Each number is 128 + 24 x the weight over its row's rms, rounded and kept within 0 to 255. Layers, rows and columns count from 0. Numbers have three digits each. The size before them is the row's rms in percent of the matrix's.

# layer 13 MLP up, 448x160, rms 0.424, rows 435-447, columns 40-79
108:115149129127127151085095075144123144136132133160130119114142119157140155181086162142131087130125179097152113132135104166
102:084152115095120168146165122117076133135138130144101102109110120165125139143127092128118158143129141119134154106111144110
099:108161108118155125115131125151152059087096152166135113149139138130136078146135116120187078097109114177132147140154136130
106:148120170159115133120117129102133094122143131134124084140153150108112159144138126098151145115134124107124119110097147142
092:132147134168131114146127114126117147133146131132139136156150178165116138152100120131147108098089094144173151159151095147
106:088100116104162140133110121167120136123091131137168116135120102127115114131152126126150136127063159151139139177101181114
101:131180159131114124103129116157182094176102120140131073127147145153160122123118112117149131158105100151112127134122145094
087:100077096134140084171145154121176127158137092125124175160132121135127134121118109133156131146101084129135103154156150073
104:132102121132118142120154160146125146068131095131144175122127123158129134155126132082107100124117121081157117179180157104
102:105182111096089126138114168101143128134128132119114131136140129135126105103122143059076148133105118138145093146154109148
086:126150123106118126114144135103132116121132066115125094104085096119159112070100134089156145127113103107115098145146157132
102:060153166168152144179126098104166124128144127138129079139124133111116097122101086142126104173108124099120090110164109123
098:129108107106152124167125143152149125183142152173141124131148135154113157124143154140082137112113138142167131115073140146
# layer 13 MLP down (transposed), 448x160, rms 0.186, rows 435-447, columns 40-79
103:076143141110124146120116102099090102159104150180120109140146097122156144121141129119142131137085125156076109161126112111
100:093106134160145123124126101107093093163135091155138151107152133150131118123152138117130148119106111166125154131115106173
100:122115129115125098117154101189115130104142100074117129148079133083122167136146104128091153100137112110146160145129143126
103:135158116112143133167140117130116107150126110115068175111088138159121113150092131147109131096104116147166160112108095133
095:131134142150130079154127144114121140158128154145140141128143132126121100113129129147131122110143122129127159085112105102
103:148129126106120130153105144140121130153133128110131116117130114111140133116087135172144115106170148090141103140131089138
101:172121108100122092076120144116126139127095131139149144142116123127107089136149143144145099112148160129155089073099141168
092:127097132082095124111135119101141111107150136153127130146157140110134112134113147146060113123145149136093114104132143182
100:149149102103129166128118135128155165147144139129133153114128115146130184131173117142136125145105123110104087070135130152
110:137111189115169099099130078097110115154113173116119106144117133126120098091154146151172127145108114121122166152149087155
089:097098105116112164114149128159126094116108132111089124137165161106134137163135104108117132131096143136139120140106096111
104:179151101154137132211169126096135126157105111117116156138133146127155096144118089141137113128132125103130113134135154105
098:063116165127166087081161130111129143126170138114085116142115124115139140131110122086131124133138125117154147124138126126
# layer 13 MLP gate, 448x160, rms 0.39, rows 436-447, columns 40-79
098:119161120067144167141107088073132131142108136107074159109138144106104115089113092150137151149154116139090136113079147138
103:126108142103115108131108146113103171119126163127138106145133119136086136122133150135139100134115125146151141124152140100
105:156146127139104175119134120125121126095117122170142133163130094127117186110150106147142154147162156138113144158107151069
099:157125114123111124116119179080154106127133137081104148091125145121140127126137095126153125123129145103144153126099178106
100:132158116155085147172139122121132123130179159113111146132152123146158098136096150100140114138158142132102152083118095136
101:119112161087130159119163118130159136187116132151145147174143105197147166123122166134149127171151143117130144166120161100
094:172126117167128143104123150135096136096085099128154113138115127160161159185124137117138154090158140122112141118112163138
095:124102111121100105117158164146090106118135099107144120101088126122123109123115102182156111172121130121093152136151164161
104:120115150129145140121080118136087078118164122152120094149074159104068107140106112147095091138151144098120156159153156097
091:106128122124117125133152110161129109072138170129121126124119150145114145165146099108100107166130164127144139126143128095
101:183115102115130140102119206132096124110091138138092150142118101104131119144139146140134174124140135084096133084092137124
096:156136142143220105124158119128144110139130116111140074096145111170109145131102097082118121095132118132132114152106139096